Each number is 128 + 32 x the weight over the matrix's rms, rounded and kept within 0 to 255. Layers, rows and columns count from 0. Numbers have three digits each.

# layer 6 MLP down (transposed), 4096x768, rms 0.0659, rows 3522-3538, columns 512-639
119165089147125156092118086176176088122087130116145139177130073096135170081102130087114129104142138146141158080166087144124110129114141091139079141127125114111156172138104093134138109130117136168184112153135135144109145157069115112184126131169096131071116097163139088173185175114124140129130121151092141133102145092157133091106117085112142127102131135110121106070124112184090165162093
163117144159142123157116174109122127122157125100182159105127145088171133108124098126110139154153130121138172087097107118100098108115119126141168072096131143152115148091153105175152122127171130116159063156136169190114094148199145109100121113148162166181130108118096179093080150160186132137204147082121099161141104067168108145096084105136067107072127048096107159126149047114071144111032
100054097133121139142101124147082149188147093163176120112098083122123111156115132139091152123143161169100112119113139111128158118156131101097147107123173156116141173050179155162059135083137107086173072110142092073121105113168116146113114142139161089150084161168130102155135092153162039171176171135109163110133154104101082104161140065084125112104153169083095186114186162083098132155140
067069127150068183126098110099116127111123144160174104166136150176164135128109144085102079116088133169148179089117158087126050092154140123153129142139168121056181149093145150054143098162155097150130101133141111227131179090155093136074082113160132140136143122163081098164098117068066131107153082127080172111156102166132144117087129091069136153140153141092145160152102097143118132095084
106158181138139186113148092154191114068119121128152181124098152111124110155113101136112064164101103077116112111109149147113127075166077147093090135121091196150152149139144153159069114153111191132138142172190193139177159092134111172177134150135101156103151137112116108136081099112171121094120157145120217096157144134160099056101103157109146131055173129088119153146160084107156144119172
171121186139159071125149162101140107166058129141191092134142140142149107116143145044083134126130180122113097151142168176153184122087207107085080182201102165052103124131092166139151134176161088138096127137101161106101155162095116139090118166140122113124141181084174121103106113137151119108126099083137103144164131108113148126178104118062142149126157119100112161169136139140095174058139
105114111166126118090092179146116137155134152089110122140154133106150139111074103113103166104128085093119173124118133147112134107170191151168179151145123139133080117086102131112112121148118142069168082098082136116099159075152067108102148111147108093156191122103130206116072190106146104163156100122144106142168186179120173174150134129138160150161117174171160177115057133172131154079116
083155185110135132140150151114089123114176087172100165094141185154124115126073147097151112089122105150142148134150103173071107089119120178109136164181146111113105103128142115146106130143212129100103102094135155112129167082154177119107153144110128103110132149123147135101136136096143127125118187092128105162168157115199119103188140162157147182131139148129217149090159184117162119131043
106201075077198129137165108134145106175186188129113045154152107158141152153184123152068065154152149091125150150114122139190079140121171142137074125092135151141123080137137188155069169087122177167106118118172125145163163075035139132131124121094158109184128182165120150099127160105127100157145112115103076133065128145124123091107143092120125121130153147113110155108135075150053157136147
137065141158122029105144095099089141104103152098036144139083126165158160144109125139137157128064140127139113054127139130139127099144113111109136176170172178137209176144116102108153096065106161105132118075162080118097131128148103088118197158154077118085110160140120134100163144064158083152162146164126127111083137123101134111144167082124096172065211100115152138172096087103074121133160
130146119175160138140092105085183148123128065106107113110134100216171114113141080106156186215084124129108122178146166105110114027091108132118053164123107114141105084071208122145132062126136083094142163140139080075140132099131188125106109133113134144131142143175096160086160203088154113086113150108107117161169113095106141076163099074118185137137147138163128116164128095072171103122113
197109143139067123041130109141129152146086105112119103177084116115102128141168136113124162124125151151128095158132144110147103101122180113137169175143099151141166099155168114158169188132135112140139082161069171143065080115147122104139167130098101138154109159130128096210163163133162178096149148145217134115095139154163144171101150130105133128152216138170109115178112102118115111133109
111050108152104127098115121075115139133147188151093157082145177107174080173087074197125128132167158109130080132132162145134167106142135167114129158112080163178148101100140106078125142178101149123141105142119152128114135109117130121093130049112138130160153146117111101146078114094172042141050154131212089130104120158151164179158125214111156191105141148109128125139127087121093103128105
097129095144135129128089095144175100145177157085139066030176188127139139112156105116131126096116084093128085155126104107086143086141137114162117093083068101114091158153124110143104090142191125111087132153101207168181173145194117174120152168153140209071118162128182106158129123090166147116124096102108120085114140134096105037151108160164113080135150129111138106110145116124141125119122
169142172106117090141054190152106159140087140126179129112117138113171159156117110104117114165142111140131111122115136156149098145080146130100148151055115099111128129054084147091069124079128128090159137114081099174099099084159120144165133076099116100094143145087140122173177173099073118107127092154168089107070119126103056097086137098131123175083118117062072059127069104091155138109110
119122100112139058182113145134090146113178126124080120100187079133137132077119138109138162118100122123117142099146081114134161186038076155120168155131122129104084158122106111164139101174124169108098147144177161151112130145180143186181168153149183070093123124074152130167170112064062127145119116178165149150106178159138119102133140116132117160141126144099088162100143074092143179195145
148164137105120144148119072171149137085141135128107128133080114140146146097038103103134078145125111158149148141157067149148120162144123156147067201127170103126146092167148199158086133097177127106128115094067102165143118107093182127112115122190085109143110114087103112107162144176093184163102119092086121075160113147113121123125213158110086118107078118143180152106144183098094132138123
# layer 6 MLP gate, 4096x768, rms 0.0701, rows 3523-3539, columns 512-639
167081156109146122088118057118125138126142104081173181139161145132105102088120140141079131139092068096121099073155125139081092159144108070140180128081147122154088137098114144193160129084177158139115095162163167089132089124113105079155148094096121058102060098076157155066167121111154103172110115107157121134141175120110150105107116109162171117165120136116107077147124114161099168197075
140160143114107137094182124173171116157128098104156114165165172201082154138111024096102137166162115117115113164129118095076181093144146147063135153153165109135134129176113115109172161135086110118099141114094080146127141128115177086166109105163073071097194173119129099138142160043120111098119169123072156116120131132114138077134123174163052099174167212110142119136134113130176141161152
130151149130172107140099094101141142118139156111111118150159154155082092145129149147115135126166152172107116134152126103148169126106162062092121152155095120148105136135140136153154125078156137126146169163138057089119138099061131063162183085125193140122108138151107114143138153112150135095103086148096107090142151138152111158141129172109122110119134136130101084153137140157140143128149
131074084104208119149157150113180096160118118138103095156141093151162126123092142164192068143178114160137119143054173154085098113131115064113120158103177119143175126119133144071122090136100080131108191105191161153135070134122168114118177101116174153135107104142122115163120114135109167178156146130106104035090132068119148138146120139130158171129152146126185095109158147204120117153136
104134116130105132109106069122154129139177122174147132118151135119170120128136119124134154089121108139127127088152164145111068160113094168142152109134104104143131124155072159122168112177127075155141155151120142147165089093074086089130144143081160203102095132113136130114148146161042148141083166146107127112096123117050109098119117124149123116121109188124102132158157126078072084181119
127130148118112129122164155093125133091091105096085081137142141195155118133091092090099071155122079094116128133141161132133116193118071113144106147125175103113133172146177097153126130135129120145106109144079163148141095102108101135114122160108109127111098130149120125143128146127108110116163149174149086150126128156117108133131097158152110096135135112087096115146148148123189083103157
115113097074127074109157089088113162116169091130190189130131189138175141112159149147135085118147166179113128138202150108152123131107109156111143200211126151119096110125128166150119209127114066135048148099147108092126158115178129167126193145021075135151125153123121084148141106120161102114080115081160118127064138109119102093136140120092168119090150107119094106157148121112107134081095
150114183157166087147131143123152187145072163106160109140150106099102122115109133108142150100116124144113132094147166149083106120144170116148195126109088135131160133157167122111078119129148135110110114084113189088102149203097174159136083164093130132114102073123107122138122198122145143106115136148081117103146120124151127125099164153131144103121085136160132118141149175090127122125146
156080118111177147110119095105103121188041160111135189122132139152151147113144133117110158110152092156151183141114105084122113199140138067125158128118132209155126104062099131154193061140093127165116159114150090204138102117140099184137161138132151143094075086128131190156159118125110115106085057044152097155126134161166110133199147093141168132107151137060126111127112108114132166136143
177095116149100146148120119141118119184135156179138124150102191142150160101135133140141093138131101140120145046101147180141148148122162091140160135179167192130127148163085120129135130125164161113097132101123163137122149173185141136198164081148143146110128125082122125171126147153114120061137132113135130139078098097123166186091151118112140087102169117098072182114147167143187101124097
041188133070046111155138139094152091134161099134085174142190115152108173107112165098104125162143082176148115112096109219107071124138148055162139144066173139122123114147087117114134135126181187148134157115176148113136077098111129127118075106095167104099126168134148123065123095125122082159105103153112133146160161161087159136067145199153102170148117140165118099138118117099136139114162
137112136132134117128146131096127077091166125089154082114076155184166154166120139092165086075177150082103154130179140063129130112143118135174159211138063161141148088148148154134118109164138138081121130156200174128125185060071115138112136126140180163114136136106145155139145087195176112088113150152133127136132132155121106169107133125109170083125123105156058093182142127159164167122109
141104093156120099122068143108189119083163106179161106151099131175133218129133130104122164184147149059135094131146118141136098188119136137154101121120141040110103135150142137082142146145158129150070116168161106076138181114134124136111161078161147093143068110143123182140170145158090159120169091090159162145063134197105060170072090130144108161075092156134129134145135152094128137085145
128087093088144093122139130135089135094149151062128125113128138143116153112146126085107160144118123085180146102093155118061113072125095087101116192125090146183126107137125123107150112173124133138143159137135105112148133113145158174097152164095125073153139087126168086135109105129149136126137070139156113116185095114138161106106142094128069142167120166104165092167120117098088119166142
122079147096118152095150140069173110102044136112158146100160126104150121101088186137118105085166160127127111151102138139036165130192134156146136126138104134123175132163105181128169167074118135150181083065116110071113145118103110115123159094189119161117153148170085045085155155150195127145145149091056130096104082122109125160141159097124132117149133191173188170116144111133086197203136
148132163159185116179170135127187125028124154157166123125125103113103150130054128100124174154121118121116124164103075125132156096105095184156123154084157133131116091071109153132162159135133105089159142086108135118167130069158129092142112114219129107124117128110118181130129140141135125161148174086078136143173095145096105138066186114131122129090099144134167140144111165119173146092090
142110139163140099149122131157169169135138082147096075127085112159113123155110172114093109124128144103116103130126143145111183154144110159120099170104152187110157149138147170130149145075082072101191155081113138183130086137105115110093073117114125121159156194102094091105162199151178141134138095093071137114159170106108135134142184160103125105148119163130124132143115080129161125081108
# layer 6 MLP up, 4096x768, rms 0.0696, rows 3523-3539, columns 512-639
126109069060218105143079120082130098159131118082118177129089137167110130162065127158130205168116096138107159147142105150192075119115133108199094132191115187133102139099086128118108114145109126118110032122134154154095180117097122127090035072104173129119093137184170192189133185167091139121120102158170118165126138145146165114114113114119096105160122139146093175122126162177151063148094
065109114189117133132157136152073107127133177174175151094105101134147142102110155082124140132137222136141104175107139089118103092169122114099155105146109165115147168109139144093154130120177157152188167147140132139098104050152115138158151103100197118065143137130119088083136129129131117136192162101126184144107081063130174112107106107105139097125152176149113143107161158092067160140131
137108190143098176151146129115152103086145141164128066205163114151097094100084117188155114137173110085117124115165090084086191125125087167152171187182124142106100123124138149133118152135088073152090114181173091126130129120158119074112125097091134132158131126183107112139150182152137087159075071104128132111209133097098094083141124132135138123147145169123132153123119141091098112100128
128121124118127134134173110144119087110115116178033113095140108072115142171094131141131080163153083094194120096099147089115106109110100127135125118160159125151100199081171210059157119180133090126126122152087133081099099145159119079168128126081135121175143131204185139159144100171149100143184120119134175054117204153083088092069125185151108112058083128083101144118161101166115081132105
155171168115146070152141102154131135128097098112141145089174136130080158104137154101075141132050185171094149114087131140091121108175105123134102137159093164178129192106128133142093085181119134085165096151132167101157167149142140151102110109076132034109139072117106116123122116121159194071149132100109137121106097082156115180187165166106137125129193117142163124128136186165189204099086
140163144102122160144179148162144147151140135144103111147142109132128110187168142142030101154115130093097134142205144156121174129126106146115137121159108087162126163174161132150141087098180161103125121111102109104105158148131163118114152076121097069138117115165123096142122149124110170139083132163148107122149143149140146143108149113136138141105113118114134189102074128107177192087136
121143111135137132104129160142091170128096149103129207090141102101182133149114151108123168100127062121055121203124129112082102143132120099091094175157147100120137136117136115181144150102162138126207117183135117103173121160186091139136172150176143133146092165110087129171137186117148089113113167127150099104107169126175123185134161136102111181164105083077123175144157158140106146133147
085161151145107179090087125115120121097111128116170112114116165125131095133117141152073122107170155161156142106096099158078122102118048091153175123185086073145142122156107147134116140133156074090091123106046133080104084137114091127167064099147118121112126132175137169156081147113124062177207104181130165104123115191134041112094108115078145104105142122144152116136145198175167089115154
167149116102171125170077145184179158181181137121136154123158122089161167156145178122118051103158181147096164126119118130146147128139058081171136125159090153033123143096105101140087119124162180118114144112116177135154133123124159140131119163106081144159135071106122137172143124163141138156129117126109094124176142110124161127086161117093175149160108124119140160097178144096121156125123
135092134109120211141154134163163111119177156139138159141157134118162156173058099178130059166126125139129113121140105155120087118143080179133116196171081043095157130128185077108160135089158172101121125099110104125141122144157092139095138108120157161118092149174167116156159108149131130142131130122130107136085088106125132084115102081071183137101128120057107155143088106081142130130112
162114119147173098106106129159168168158162101138109140139102144108170074134120120138167142169076081164132194098111159104114175182125120156069106119098098119104162077199186158093111147165146083144143150090112116131079133120169144191110166128103091183133100110145123130174111150176115156164115118104146155110132080055120109152152133101126090096086168100170090138133104133106128176165143
169130131205076149151202158086047092099159171113140218098123083136179171092087154098186130151159182127096099094126158154117119124133145105148118164158106178151127136156158150144179164164147122079124111151109124098182107165139137105069184169157137135174156067124125122091110144184230059090108133100149136153159126161181119147088127100165168145098111152079094136148094140100188131172114
166183175103052114127107109109141155135089160074169157139138154121135095155167102148145072152134153135115146123142145089149118074055077181099141098142138147160124096121102087150117106094132120096133159104085132102114145156161130074102121144139151126178126098114122176161182123124123142119137142101104119124162143134165148119163146113107171110099176094108102117093138085193127068189107
187167148122170177165168088166138111163116144136191154121108111114124149139090163157111145128128145098144173126125179162137151112104151148130116106117163096096146139108110104145069147155088107098099136128112115122178093127110151150105130121089177151148108109086162154103143140141145120113163150082137158076117095120116100195127112152186149110128101114130108092167181107111099169092090
049175149127129161123178131189108061226052123156044100106106155169096131115092130128104150107148114205093143055086161146099126146123165146150119133201060114086124167107050100188089158159120179166143144116168165090112135064188094139078215113095132075132084055115107111097149105053083136092068106176222133144164154120106104135128169190149179146086162101136110132113099132081164115102168
121178166183194128111141103136098166133195098114159168066115085170116113070069114100146173103159104098079114122213123085157077174135102127140115102098112190166120102130111133142137099112101123098146152149105110165065105099093091119177110102206109136156166144094135176149171121122133149160158107077116129095135095113074111135165149094139106112123132147135097175117089155120146112201105
163128138145180121147156136083105113103136156096087108150076139123104157109154093094125146135153075139116137105179154114141091081115103082108134159106152132141114145089065094125134137115106090181139160140130138186149150156136090167112080120126167137131153121126151117153213182093099094157106130103129068141107085138173143093167174146142127113106113147122160169109152125080134074085102